config = dict(
    num_hidden_layers=15,
    hidden_size=128,
    num_attention_heads=4,
    norm_place='pre',
    attn_scale=0.125,
    init_std_qkv=0.0399,
    init_std_down=0.00364,
    beta2=0.98,
    weight_decay=0.031,
    max_grad_norm=2.0,
    warmup_steps=435,
    decay_fraction=0.597,
    decay_shape='linear',
    train_tokens=134600000,
    max_steps=8216,
)
Each number is 200 + 40 x the weight over its row's rms, rounded and kept within 0 to 999. Layers, rows and columns count from 0. The size before them is the row's rms in percent of the matrix's.

# layer 4 attention value, 256x128, rms 0.108, rows 249-255, columns 0-63
132,146,181,224,184,164,163,290,196,170,231,201,186,257,199,211,225,231,213,191,193,200,256,160,208,137,230,260,203,232,221,191,179,192,185,261,185,243,158,240,129,207,202,146,217,286,192,205,219,209,198,188,206,149,248,278,229,202,260,188,233,188,224,207,283
092,161,248,175,250,244,235,230,261,194,212,240,247,143,188,170,242,215,193,247,227,257,217,179,172,243,203,196,156,190,211,203,159,258,217,177,129,190,199,206,145,178,217,134,186,222,232,153,236,247,198,166,137,265,146,211,146,188,163,238,204,200,215,105,229
108,240,229,249,212,307,258,138,220,187,178,257,234,187,209,163,198,203,218,186,212,140,158,200,226,238,187,209,198,197,176,211,218,155,219,168,121,167,211,188,208,184,219,267,199,134,168,187,208,221,163,224,150,284,120,174,170,210,164,215,120,208,207,196,136
110,224,221,139,202,210,237,189,288,210,227,152,190,186,216,151,146,216,195,183,173,256,217,222,218,255,195,200,238,172,287,187,202,206,181,209,239,204,197,223,163,206,209,251,211,232,172,183,196,166,142,239,205,166,218,206,240,162,111,133,223,225,200,302,149
110,163,238,146,231,230,208,187,202,206,167,175,210,152,147,200,170,140,165,242,197,218,209,186,191,195,149,148,175,190,169,191,153,282,155,171,211,241,173,137,234,191,225,171,95,245,241,175,151,216,274,222,209,188,222,143,200,213,169,266,246,199,187,176,248
106,156,201,239,224,202,215,195,163,177,188,251,187,208,175,214,237,187,199,180,210,136,173,194,209,198,224,195,180,221,94,193,226,170,208,164,178,202,207,182,160,187,217,195,178,216,169,172,201,209,282,199,140,246,178,178,108,239,230,220,173,192,163,118,182
101,256,189,178,213,202,230,223,271,213,220,185,189,182,195,219,163,212,197,202,179,240,227,217,177,163,300,234,211,181,183,160,173,220,189,199,136,221,194,199,171,221,288,210,159,177,161,194,155,168,147,220,221,231,188,189,231,244,169,143,180,125,198,235,118
# layer 4 attention output (transposed), 256x128, rms 0.0999, rows 249-255, columns 0-63
120,211,219,215,208,212,251,127,185,65,207,191,217,211,120,190,253,145,134,159,136,212,214,241,213,213,241,187,195,201,198,159,223,216,132,185,238,281,251,188,177,264,222,253,171,164,161,181,180,212,159,173,248,164,144,193,176,186,176,200,197,222,162,181,159
095,213,156,191,188,216,182,206,204,213,176,147,156,203,188,232,180,110,255,183,304,193,250,209,208,183,134,231,207,230,152,198,176,184,108,231,245,137,170,156,252,218,223,207,232,179,182,224,232,181,169,249,225,221,209,156,225,235,194,182,152,210,172,286,225
114,238,169,157,211,165,167,241,209,263,189,215,176,177,215,195,167,168,225,248,244,205,204,217,178,180,143,157,159,234,150,216,165,237,186,220,282,137,160,185,219,165,188,170,199,190,227,233,191,176,294,192,211,223,252,178,224,231,249,150,222,198,208,251,215
114,169,245,230,253,210,183,180,101,254,222,231,230,183,199,189,222,251,135,223,239,204,170,181,176,215,202,187,197,186,269,198,222,185,210,220,163,240,155,201,203,244,194,244,241,221,158,200,203,228,294,194,187,201,205,200,182,223,256,232,260,197,187,90,222
109,158,169,239,189,204,213,235,197,104,213,160,195,270,244,249,213,198,216,177,256,200,214,157,227,184,175,247,118,162,228,214,183,170,145,187,135,218,220,202,206,224,189,140,227,231,184,201,239,210,91,241,174,229,163,221,181,178,178,257,167,199,210,207,215
109,234,116,167,192,196,196,262,294,150,176,176,176,244,217,197,220,135,261,223,176,223,225,222,232,177,141,168,164,218,164,208,151,216,159,220,258,139,243,182,215,175,164,147,183,135,221,225,198,180,181,216,187,237,208,172,229,210,209,165,175,191,221,313,215
104,182,197,241,240,199,221,158,161,242,236,220,229,217,221,138,236,199,147,209,295,227,143,161,199,186,171,132,125,177,248,211,208,204,138,180,166,220,153,153,183,220,148,227,237,237,188,185,200,210,308,228,145,174,238,198,227,182,255,254,240,231,202,154,282
# layer 4 MLP up, 512x128, rms 0.146, rows 0-18, columns 0-63
116,251,245,164,215,144,291,256,206,179,183,199,187,213,159,171,200,162,211,161,244,238,206,206,93,201,230,189,233,173,212,179,192,245,176,171,194,132,207,169,229,217,170,213,200,185,215,183,172,237,206,179,242,225,152,188,193,233,209,248,266,203,244,282,257
108,281,135,219,208,128,192,121,234,190,204,211,154,186,255,271,183,162,195,185,188,161,169,187,171,209,208,239,198,204,237,188,219,249,245,233,222,173,225,239,248,187,203,234,198,169,224,169,220,130,198,175,227,133,238,256,228,160,170,119,216,201,244,215,187
083,208,129,201,190,157,177,251,241,228,206,142,174,167,171,191,139,189,176,144,187,232,228,164,141,209,213,111,228,174,184,234,134,183,199,202,259,192,211,233,175,180,288,176,133,216,195,250,185,120,201,240,242,178,236,210,245,248,194,202,218,155,121,270,206
090,158,161,249,179,235,181,222,161,215,226,182,187,180,218,257,254,178,206,244,177,244,237,211,238,174,192,227,260,239,143,168,166,259,202,186,210,208,174,226,152,145,328,183,239,158,184,185,171,184,189,212,186,125,221,205,176,223,214,127,258,216,200,179,248
094,244,133,225,199,194,160,146,306,204,181,218,181,215,315,297,163,139,214,155,226,199,198,180,180,129,184,144,215,213,200,224,159,190,210,234,184,192,188,239,184,157,212,194,261,202,144,287,167,121,245,210,178,190,230,192,206,243,202,156,244,118,210,180,144
104,199,175,132,303,170,195,203,250,171,189,209,256,227,226,252,191,204,149,226,230,196,193,210,172,150,202,220,217,187,186,206,222,163,184,230,192,154,163,236,212,227,227,191,244,236,227,92,223,221,252,222,153,179,144,194,226,188,227,229,190,178,223,296,178
078,224,215,162,227,218,140,212,161,151,149,161,185,233,246,245,217,132,172,143,227,127,208,176,136,237,186,194,191,157,164,197,189,189,135,215,229,183,146,286,235,220,279,197,168,202,233,171,241,173,213,194,167,210,226,205,213,259,216,192,186,161,150,197,206
105,196,242,188,179,174,133,200,209,187,141,219,159,157,158,180,183,139,188,151,212,189,277,212,258,187,169,158,263,194,226,206,181,206,183,199,262,187,237,144,261,209,152,118,247,259,224,163,191,233,260,191,225,230,199,254,209,235,161,241,244,124,202,212,200
114,180,237,248,153,268,181,221,273,179,151,175,151,129,166,199,211,127,152,196,172,208,246,86,227,187,217,171,200,292,168,194,127,257,237,250,287,178,174,236,207,185,190,213,140,169,136,264,168,152,170,166,253,198,236,235,186,114,220,166,264,236,185,243,255
107,184,161,173,211,214,151,210,177,177,318,214,219,197,195,163,250,168,220,192,218,177,240,196,291,266,157,239,162,272,194,197,201,148,176,198,177,239,124,274,193,129,216,182,210,267,216,154,247,217,189,213,107,189,225,196,157,214,159,170,231,117,147,189,168
077,205,177,207,272,208,214,152,195,146,248,204,183,210,209,240,225,115,212,188,230,221,176,132,264,180,139,206,205,243,105,167,201,183,142,173,220,184,150,244,201,184,215,175,185,197,167,187,210,187,224,227,151,179,269,192,231,185,174,171,231,189,249,235,270
094,233,142,236,188,200,234,199,229,192,204,201,131,197,302,231,167,161,230,169,203,191,209,172,135,222,184,217,208,232,248,183,166,175,144,250,147,210,199,201,207,117,210,241,248,233,161,224,221,175,236,239,190,111,261,177,207,249,204,222,239,216,190,77,253
098,179,172,236,233,143,167,206,171,162,194,118,99,111,184,223,235,145,227,181,235,151,267,181,166,189,188,207,177,251,238,140,188,226,166,188,225,251,139,173,143,215,191,247,165,256,115,227,211,216,208,156,231,162,257,231,212,201,221,138,251,249,222,137,192
087,245,184,213,279,152,215,156,202,118,194,136,130,188,148,248,233,180,180,198,227,243,157,193,196,184,198,201,188,190,179,112,239,189,207,118,198,243,134,198,180,189,252,184,224,141,245,159,182,217,217,197,224,164,159,141,254,186,158,229,195,202,233,224,266
104,221,198,219,215,217,245,194,228,126,151,186,201,173,235,172,178,164,129,197,198,163,190,162,199,108,212,211,231,293,173,222,200,153,163,300,280,172,143,208,133,208,264,203,241,196,119,174,205,164,228,177,197,213,226,205,214,220,269,182,191,222,190,181,202
100,223,156,177,213,241,234,174,260,184,201,160,222,210,208,249,179,180,137,120,197,123,173,221,236,220,120,218,175,218,179,169,222,184,226,225,247,129,235,221,185,206,161,268,221,296,150,240,135,237,168,219,180,195,248,220,208,194,165,175,269,192,226,253,177
067,242,240,184,226,177,219,193,241,192,141,178,203,232,223,219,164,107,214,202,296,226,195,199,203,225,236,153,160,160,137,189,116,238,70,210,230,269,171,214,251,214,222,186,140,123,179,79,191,191,214,204,211,199,244,165,215,161,213,231,250,177,185,170,203
107,153,172,149,233,245,227,221,299,197,143,148,111,158,225,155,180,121,145,166,199,246,281,144,213,186,160,184,182,214,225,198,145,241,198,164,282,181,185,239,172,185,158,232,221,239,161,200,116,122,232,268,212,187,194,147,195,158,174,235,319,242,189,198,214
095,216,206,177,191,167,144,183,253,187,133,160,157,127,228,193,180,122,239,180,199,129,225,213,221,148,93,159,221,254,248,172,224,154,195,184,189,163,231,182,297,181,150,149,243,195,173,232,231,170,216,211,279,219,216,193,134,244,190,277,243,202,183,153,176
# layer 4 MLP down (transposed), 512x128, rms 0.122, rows 0-17, columns 0-63
115,269,121,204,217,190,162,256,190,108,275,225,212,211,203,198,207,164,222,201,166,261,215,202,160,183,230,260,220,167,176,279,145,198,227,274,306,189,244,154,155,230,192,150,175,201,240,171,225,213,222,240,176,210,188,207,272,210,202,185,263,226,169,217,150
096,105,239,194,117,211,208,210,225,226,150,254,187,210,213,161,75,247,175,190,198,236,173,224,154,231,214,136,170,188,201,247,212,172,189,92,241,234,155,246,139,152,200,227,205,199,156,259,193,202,263,173,214,189,171,195,243,210,314,191,200,209,217,202,238
091,205,247,113,233,177,197,216,165,140,205,216,194,215,112,174,194,163,300,247,168,279,163,216,185,234,258,217,224,190,169,225,292,193,232,187,215,179,204,146,260,243,205,169,177,202,181,177,218,197,217,182,223,203,214,179,171,178,278,162,188,159,246,292,181
081,161,221,198,171,249,232,232,211,173,207,143,180,194,238,243,205,172,202,206,212,209,219,225,245,162,141,210,231,192,200,197,192,235,243,219,201,273,251,172,151,156,150,195,268,206,200,227,164,163,162,229,200,278,248,241,153,198,174,297,182,184,226,257,208
099,166,292,214,174,183,199,227,171,209,156,214,257,229,79,139,187,268,221,233,199,206,182,270,195,154,224,216,166,276,181,178,239,176,193,177,222,202,259,185,230,286,172,146,180,124,247,201,182,135,210,202,219,162,157,220,255,162,163,168,246,180,211,218,278
097,149,85,276,185,146,213,133,207,182,226,167,181,195,282,281,199,188,238,239,197,202,105,258,195,208,140,206,211,202,240,245,205,227,235,222,241,226,202,206,137,170,163,213,185,180,179,224,161,250,181,161,208,239,193,241,125,173,276,234,195,247,158,238,225
097,237,196,284,226,238,178,184,313,153,195,107,149,128,170,282,185,179,226,147,231,187,271,195,164,161,162,161,270,215,158,141,192,206,174,193,239,136,158,286,217,183,169,284,215,206,164,211,212,157,279,204,167,193,173,195,171,183,193,156,244,232,208,206,260
115,206,195,209,154,202,154,224,263,169,138,221,214,262,169,291,279,225,212,242,187,186,182,182,219,205,207,160,195,182,187,229,198,156,201,158,203,226,227,227,197,187,256,190,254,239,156,220,194,194,200,194,124,170,190,162,211,146,198,162,238,185,146,183,210
101,164,211,231,141,219,185,186,215,227,258,207,231,141,186,219,239,151,160,204,151,171,303,189,188,220,201,215,177,204,252,164,102,138,235,217,201,168,216,226,173,132,142,187,244,234,289,189,194,155,172,243,157,249,215,222,102,214,200,170,204,199,155,200,141
101,161,220,227,211,122,154,197,152,122,191,223,259,226,169,188,228,169,164,227,224,227,193,175,239,192,221,257,237,221,67,148,232,251,206,221,212,225,174,254,224,232,244,266,199,256,220,188,158,256,152,143,224,201,261,246,270,240,249,104,231,125,186,153,146
114,173,208,201,166,205,198,266,272,187,203,205,155,187,234,221,210,242,191,204,220,132,242,228,152,104,150,173,240,199,162,186,246,228,157,246,226,212,236,222,241,142,213,249,191,224,104,176,227,149,304,248,175,208,215,242,130,190,187,253,180,218,198,211,181
097,127,245,297,194,222,199,206,209,196,196,214,261,298,157,199,172,261,259,210,148,184,202,219,194,109,148,174,173,225,149,200,248,171,220,194,218,196,221,226,139,202,140,199,219,182,278,174,203,152,247,139,166,189,160,186,175,174,184,221,268,171,219,207,172
091,237,208,127,183,124,201,192,172,201,185,178,217,172,272,213,258,242,224,218,211,188,274,231,231,216,171,183,237,186,153,286,246,237,192,244,236,191,207,208,198,219,190,273,184,191,179,227,128,226,204,170,195,163,218,235,210,225,199,212,205,214,248,238,242
072,202,164,259,198,218,216,193,205,105,226,163,134,167,210,139,181,223,168,176,269,183,179,177,160,221,192,198,268,181,222,212,236,224,155,183,258,225,247,251,204,221,199,157,206,204,231,307,124,178,215,219,194,178,243,157,225,156,148,243,207,171,142,204,266
109,261,225,253,176,194,135,227,179,243,268,199,181,217,161,140,247,186,200,271,195,229,238,168,184,214,217,183,170,253,208,216,127,219,180,204,75,167,238,212,154,224,118,259,254,177,264,203,202,193,147,290,217,212,209,190,217,151,97,275,213,186,105,165,208
108,170,199,185,225,175,167,135,201,104,101,257,227,235,238,210,260,163,187,145,208,165,176,230,215,205,204,201,120,186,213,163,163,160,184,166,237,212,212,193,223,200,192,179,207,188,252,192,230,232,149,206,179,174,230,253,173,255,228,145,137,253,184,200,162
088,205,191,196,193,232,211,149,220,126,231,186,212,228,153,233,198,279,180,175,197,258,185,152,195,185,193,174,147,223,202,174,143,151,193,168,209,186,125,229,254,205,227,243,200,195,205,185,206,209,233,162,222,271,237,164,180,143,146,182,211,177,235,184,331
097,192,241,225,200,125,225,215,214,159,260,222,184,183,232,239,148,148,261,225,146,197,251,219,133,168,201,287,213,198,197,167,164,257,203,149,268,191,225,191,245,191,131,101,239,219,244,215,203,232,182,222,193,251,234,224,186,167,152,242,225,149,148,221,93